Part of a small language model's weights: 3.89M parameters, learned positions.
Each number is 50 + 10 x the weight over its row's rms, rounded and kept within 0 to 99. Layers, rows and columns count from 0. The size before them is the row's rms in percent of the matrix's.

# layer 10 attention key, 128x128, rms 0.0899, rows 52-63, columns 64-127
096:54 59 23 50 65 52 65 44 53 49 32 44 44 58 58 45 21 29 37 63 48 51 51 77 60 18 61 61 44 55 44 57 47 49 59 64 34 40 61 65 45 51 50 52 50 46 42 53 36 58 50 59 54 41 47 51 50 48 48 55 59 42 59 52
088:53 48 48 51 57 46 49 41 62 46 59 54 47 46 66 54 35 45 34 67 65 42 30 54 59 70 54 44 42 50 34 44 59 69 56 47 51 60 33 61 48 71 53 43 52 63 68 40 43 56 53 45 35 48 63 50 56 51 62 60 45 59 36 40
099:58 54 60 45 59 48 65 43 53 59 31 47 53 61 44 53 50 47 40 60 32 49 34 50 53 49 56 60 34 42 64 65 40 35 47 72 49 32 49 49 39 60 49 55 42 33 61 42 43 46 54 47 47 49 61 59 29 57 49 57 49 43 49 61
095:51 56 51 37 66 43 57 37 59 29 51 37 68 58 43 53 34 55 53 32 60 49 48 59 49 56 66 65 57 61 58 46 68 50 49 47 41 66 49 57 48 67 57 46 58 35 49 27 31 49 56 40 33 40 55 35 57 41 52 46 59 52 53 60
096:55 68 36 61 51 55 56 34 44 41 41 65 47 53 51 41 47 53 37 36 81 57 51 33 55 52 68 46 65 40 46 46 55 53 55 61 61 40 37 38 54 38 48 38 51 70 54 50 51 56 52 50 55 48 56 39 36 67 54 50 46 46 45 55
097:35 47 49 39 56 50 60 39 50 62 37 52 37 44 60 41 26 42 46 43 49 50 69 65 51 45 45 58 49 53 58 56 34 48 50 44 46 62 48 42 50 54 44 42 53 56 42 38 35 22 29 64 45 38 51 60 64 60 52 65 56 60 64 41
102:62 50 46 59 37 50 55 33 48 49 37 57 49 56 55 29 57 46 39 57 63 36 57 45 59 35 66 42 44 64 32 55 42 38 51 50 50 34 59 73 58 41 49 74 62 48 58 42 47 45 53 40 36 30 41 48 52 55 59 68 68 60 46 50
093:45 41 59 58 51 33 59 48 27 25 50 35 51 54 44 49 51 50 53 60 57 50 57 35 39 61 35 43 58 50 44 50 42 52 41 27 44 42 53 48 50 45 47 52 44 53 56 44 42 59 55 77 43 39 59 41 62 51 53 60 38 43 42 60
093:43 53 34 45 55 32 72 55 52 44 40 41 46 50 46 50 43 69 49 50 63 43 44 59 68 43 62 33 29 58 53 57 47 53 51 34 48 36 54 54 59 51 52 59 55 39 39 32 37 46 55 60 59 33 50 39 59 61 48 47 60 35 53 61
102:49 50 58 44 45 23 46 45 67 63 30 54 44 37 48 52 41 41 37 52 52 45 64 49 50 41 57 63 64 47 41 45 30 54 57 49 67 54 44 51 67 50 39 67 47 42 62 43 51 59 38 27 49 58 54 48 54 50 45 65 50 37 41 45
089:39 42 42 64 70 56 45 51 30 55 38 66 47 37 36 67 38 31 54 39 52 49 53 42 63 53 57 42 42 44 55 56 47 53 43 53 44 57 46 46 51 42 31 45 36 57 56 43 58 53 58 71 51 43 38 60 38 39 61 66 67 40 64 53
091:43 42 40 45 54 60 54 40 63 50 44 57 53 44 60 52 34 55 47 46 45 48 58 49 40 57 55 45 59 42 47 57 44 61 58 53 51 57 60 40 53 77 42 51 41 55 48 49 44 46 36 46 41 40 37 65 51 56 76 53 68 46 43 44
# layer 10 attention query, 128x128, rms 0.0894, rows 53-63, columns 64-127
084:56 43 44 37 59 60 45 39 59 61 53 54 51 35 63 40 34 38 50 59 55 45 36 43 59 61 66 46 44 43 62 59 39 57 47 54 54 52 39 47 47 43 41 43 49 70 53 47 52 36 57 54 49 46 50 50 65 51 55 51 41 64 60 40
100:49 64 72 42 58 51 59 55 51 59 30 56 55 60 57 57 53 52 43 56 18 75 33 51 44 43 54 61 29 58 47 61 55 52 53 62 57 48 58 57 48 61 56 33 56 43 46 50 55 62 58 51 48 63 43 74 47 59 41 62 37 49 48 64
095:44 69 36 25 66 58 54 43 73 41 47 55 53 59 56 54 40 39 54 46 58 40 74 52 38 41 43 54 42 53 74 37 56 70 45 52 39 74 60 37 49 62 66 54 63 41 50 40 42 59 51 53 48 38 42 37 53 59 51 48 53 51 65 58
092:79 71 45 70 54 55 53 50 35 36 31 58 41 43 54 49 54 33 41 46 60 44 51 34 45 42 41 49 55 50 57 50 40 64 51 55 60 37 29 36 38 32 49 40 49 58 47 54 40 79 42 59 43 50 53 41 52 64 57 65 53 50 30 56
095:29 51 31 66 55 47 61 28 44 37 56 50 52 44 36 44 41 45 51 58 40 60 70 61 46 51 42 60 49 53 58 50 65 36 55 63 50 52 49 32 62 70 45 56 45 42 32 39 60 31 60 59 38 48 65 54 62 53 50 53 50 39 49 41
098:60 41 60 54 58 53 54 27 48 44 45 52 36 49 56 36 34 57 40 58 59 51 43 35 49 44 50 61 40 50 52 43 53 43 40 43 55 61 65 49 54 40 59 68 64 50 58 39 43 54 63 47 50 38 38 49 47 50 52 83 47 63 55 50
093:41 42 46 57 28 43 41 41 46 36 62 40 45 63 58 47 58 36 45 40 46 47 54 49 41 62 53 46 62 53 58 40 36 41 54 40 52 53 52 43 52 50 32 50 55 52 68 31 41 46 58 67 50 52 49 47 53 61 50 45 59 57 36 63
096:40 59 47 48 42 35 53 54 44 44 36 31 51 62 65 66 44 39 50 57 50 45 41 51 40 60 53 41 50 45 43 45 45 69 47 31 59 54 47 41 61 43 35 60 54 33 35 41 49 45 51 43 32 47 51 34 41 53 47 67 64 32 70 57
095:48 34 46 41 45 44 48 42 67 56 32 61 41 41 47 44 28 65 40 66 42 59 60 35 47 50 47 54 71 52 36 40 53 48 52 57 60 58 44 48 51 49 62 56 66 55 46 67 50 49 27 38 41 47 68 46 65 50 49 74 44 31 46 44
087:35 47 34 61 40 59 56 49 47 57 27 65 33 48 51 50 57 36 48 37 50 42 50 44 62 44 55 44 47 52 50 63 49 44 36 46 59 48 51 34 50 52 27 53 51 58 50 63 52 47 41 77 62 58 61 53 33 60 45 59 53 47 54 47
087:42 20 36 31 53 62 56 43 52 73 56 59 46 45 55 41 60 53 52 53 45 48 58 60 46 60 57 41 52 42 51 72 65 54 66 51 44 63 45 52 60 61 46 48 63 50 48 43 55 53 48 41 35 59 42 59 65 47 47 70 40 58 40 49
# layer 10 attention value, 128x128, rms 0.112, rows 0-13, columns 64-127
078:62 60 55 51 51 46 48 44 50 59 41 52 60 48 52 58 48 52 41 49 45 56 61 37 62 43 47 47 43 53 46 56 33 41 62 46 65 45 55 54 41 50 19 44 49 50 48 30 63 60 64 31 47 53 56 54 35 43 40 47 48 61 42 48
083:45 45 59 51 56 36 64 33 56 43 55 54 51 27 40 76 63 43 54 45 58 61 54 46 60 70 41 47 44 46 32 46 57 51 64 38 62 62 42 41 73 52 59 47 34 43 49 32 45 52 64 52 55 39 41 55 56 59 51 73 51 36 55 51
076:50 37 39 40 61 44 68 60 46 60 62 41 43 32 40 35 40 54 51 66 47 70 58 45 59 41 42 46 51 40 49 55 50 54 44 44 54 43 48 47 58 54 58 55 40 53 55 38 44 51 42 50 75 39 41 56 35 42 36 44 44 61 53 32
081:60 40 29 39 33 67 39 47 57 54 56 40 50 51 37 69 49 61 57 50 53 50 52 75 55 48 52 67 53 56 30 37 57 46 52 51 52 56 63 52 51 47 34 46 37 64 57 45 44 66 68 58 62 52 43 62 52 55 66 57 52 64 62 45
080:53 38 53 36 40 55 52 55 71 50 61 49 58 50 39 61 52 57 51 30 36 44 54 49 51 30 49 41 38 49 44 50 47 64 56 48 47 56 36 45 47 51 38 32 40 52 32 54 60 67 58 50 53 60 31 48 54 67 57 62 62 32 54 68
089:47 40 52 52 35 55 50 45 29 61 43 54 55 21 54 58 61 55 39 39 51 51 66 59 52 49 53 60 47 49 35 48 61 44 57 52 33 47 32 54 33 48 49 53 56 52 60 42 49 71 47 52 65 43 52 53 35 53 48 51 67 64 54 53
079:59 41 66 57 63 46 47 45 50 64 60 52 57 48 35 48 38 50 44 44 32 52 53 55 50 50 51 48 44 43 58 54 32 47 42 44 64 40 48 59 44 46 32 54 69 63 54 44 23 35 59 42 41 58 44 52 58 48 71 42 39 58 57 47
074:34 57 44 35 45 49 49 45 37 58 46 41 41 63 46 44 55 54 61 25 56 63 35 33 37 56 53 68 50 48 46 46 47 67 63 56 42 39 36 61 59 65 29 61 56 47 49 49 50 45 55 52 50 56 51 59 61 32 68 57 47 58 38 50
085:55 45 46 57 41 67 39 42 43 35 40 51 25 37 69 59 53 56 53 57 42 53 63 63 44 63 58 54 55 63 57 74 33 39 47 54 46 55 32 63 48 68 57 42 36 65 52 40 44 74 63 45 48 47 54 55 37 55 54 54 43 39 55 62
083:49 53 52 55 47 52 45 37 56 36 64 50 40 44 63 34 48 57 44 50 37 51 50 43 41 54 53 63 52 59 45 50 45 39 64 39 40 60 57 47 38 56 55 55 50 54 30 41 58 64 60 62 53 35 28 46 56 47 54 53 50 45 54 52
082:41 60 53 50 48 49 58 63 45 57 58 48 49 36 37 29 43 55 53 69 28 48 33 49 54 51 44 46 35 71 57 50 42 35 55 64 49 48 32 52 53 62 31 43 59 49 30 49 51 53 50 49 55 45 46 46 49 64 44 56 58 80 58 41
087:63 37 55 36 68 43 50 50 47 45 51 66 46 39 57 49 76 55 33 50 47 36 47 43 43 40 49 53 36 58 30 44 67 47 38 55 53 39 57 63 53 41 57 50 47 62 38 35 51 68 62 57 47 39 47 46 47 55 60 65 61 58 47 48
082:47 48 43 60 52 44 44 51 60 73 45 60 39 43 39 70 50 54 49 36 37 52 33 56 67 56 35 33 33 36 59 60 45 43 45 69 51 41 55 47 35 46 67 38 66 47 27 43 56 66 38 62 65 56 51 45 47 56 41 52 35 59 55 46
087:44 69 57 37 45 62 65 57 40 35 49 43 52 52 35 46 53 46 60 37 44 59 46 47 43 51 31 60 47 57 47 45 49 55 34 50 40 53 47 62 40 35 42 49 55 29 42 50 44 52 51 53 56 51 43 53 58 40 58 35 42 78 41 47
# layer 10 attention output (transposed), 128x128, rms 0.251, rows 0-13, columns 64-127
077:45 46 60 44 58 45 39 46 53 40 50 38 47 56 41 46 52 68 46 49 45 53 44 58 41 48 49 43 38 61 56 48 69 64 51 49 45 47 51 39 52 56 62 48 53 52 43 56 41 69 36 48 65 46 42 41 57 65 44 55 49 33 51 41
080:57 60 50 48 43 48 37 41 49 56 52 36 56 61 50 42 38 57 46 42 45 38 62 47 38 27 49 71 58 53 73 57 35 32 33 68 40 42 59 49 53 42 54 63 48 40 44 62 72 58 30 54 37 54 43 70 46 58 45 37 30 50 29 51
077:37 70 55 55 38 53 52 44 41 35 45 44 44 62 64 50 53 55 50 22 45 60 63 49 49 56 39 60 63 58 50 53 50 32 47 57 60 44 47 50 62 52 36 54 55 50 45 63 50 50 58 51 29 59 64 42 67 54 54 54 62 61 44 53
086:49 31 74 63 60 33 55 61 56 46 34 60 72 63 51 34 43 49 45 60 52 62 49 48 47 55 49 50 65 57 54 67 72 36 52 66 56 54 45 37 39 61 46 55 63 20 54 44 56 45 39 52 45 45 65 48 42 49 41 62 44 51 45 56
080:47 62 60 51 48 53 46 61 46 58 44 39 42 54 45 53 58 55 54 62 56 65 31 44 52 70 43 59 55 55 51 53 50 44 39 49 53 61 63 50 46 32 48 56 55 33 56 63 65 37 37 65 63 45 53 45 35 40 35 36 27 60 50 31
090:62 33 69 53 42 32 33 48 53 48 57 33 62 55 48 39 50 61 55 71 46 37 29 55 52 44 52 49 57 56 45 56 54 58 33 65 64 41 67 49 77 48 45 47 36 51 45 47 42 30 52 59 35 54 64 63 55 40 44 44 59 50 39 42
074:37 59 45 49 34 63 56 64 41 47 53 41 61 43 54 74 47 51 57 51 59 45 54 46 43 48 54 47 70 57 28 38 55 64 57 57 33 72 45 47 51 50 50 53 27 54 37 58 60 42 50 46 50 56 53 50 43 39 32 42 30 59 63 52
074:70 52 54 56 60 51 60 63 54 38 71 67 52 45 62 57 60 61 52 63 37 56 65 57 68 31 43 41 62 54 49 57 45 45 42 52 65 61 62 64 45 31 72 48 53 42 53 59 45 52 53 65 41 50 38 37 44 66 46 39 51 65 48 53
088:49 41 32 37 55 42 56 57 56 56 53 50 69 54 44 35 50 62 67 40 52 50 48 46 44 36 44 57 51 42 45 36 63 41 43 52 54 38 59 24 42 53 48 43 63 48 39 65 52 42 43 56 42 53 45 39 56 50 44 35 50 64 47 46
078:59 57 42 51 55 55 42 58 56 62 41 54 62 61 53 47 34 69 58 57 54 42 40 67 50 55 35 48 54 33 37 45 49 57 46 65 72 35 41 42 48 56 54 36 43 66 67 55 58 44 39 43 47 75 47 45 45 62 51 35 43 55 36 41
083:66 49 52 50 47 41 46 52 54 58 39 51 53 63 48 61 46 55 40 31 60 65 61 45 46 50 54 56 63 39 29 36 66 65 48 50 58 44 58 55 58 31 80 51 55 59 61 43 39 49 57 49 42 33 40 64 60 42 61 39 40 37 36 58
088:47 44 56 55 14 48 50 57 56 59 46 40 56 54 52 53 54 56 62 60 46 24 47 59 57 61 46 48 53 59 52 51 17 55 55 58 41 48 47 36 45 46 51 47 50 49 47 49 54 51 33 51 35 46 51 57 39 56 33 45 61 45 49 46
079:60 56 56 55 31 38 61 59 43 40 33 27 72 38 56 43 61 49 63 39 64 40 61 48 61 48 62 65 33 69 41 31 55 63 59 35 60 54 56 41 59 43 43 59 45 43 60 54 36 58 64 45 51 38 42 53 58 44 63 60 60 57 32 59
083:50 51 57 60 52 29 41 34 42 50 57 57 53 48 60 51 50 46 56 54 44 70 61 59 57 34 56 53 41 53 48 52 50 46 55 43 60 52 55 56 62 50 43 52 54 68 65 52 52 42 45 60 59 44 44 64 45 53 51 63 55 37 42 43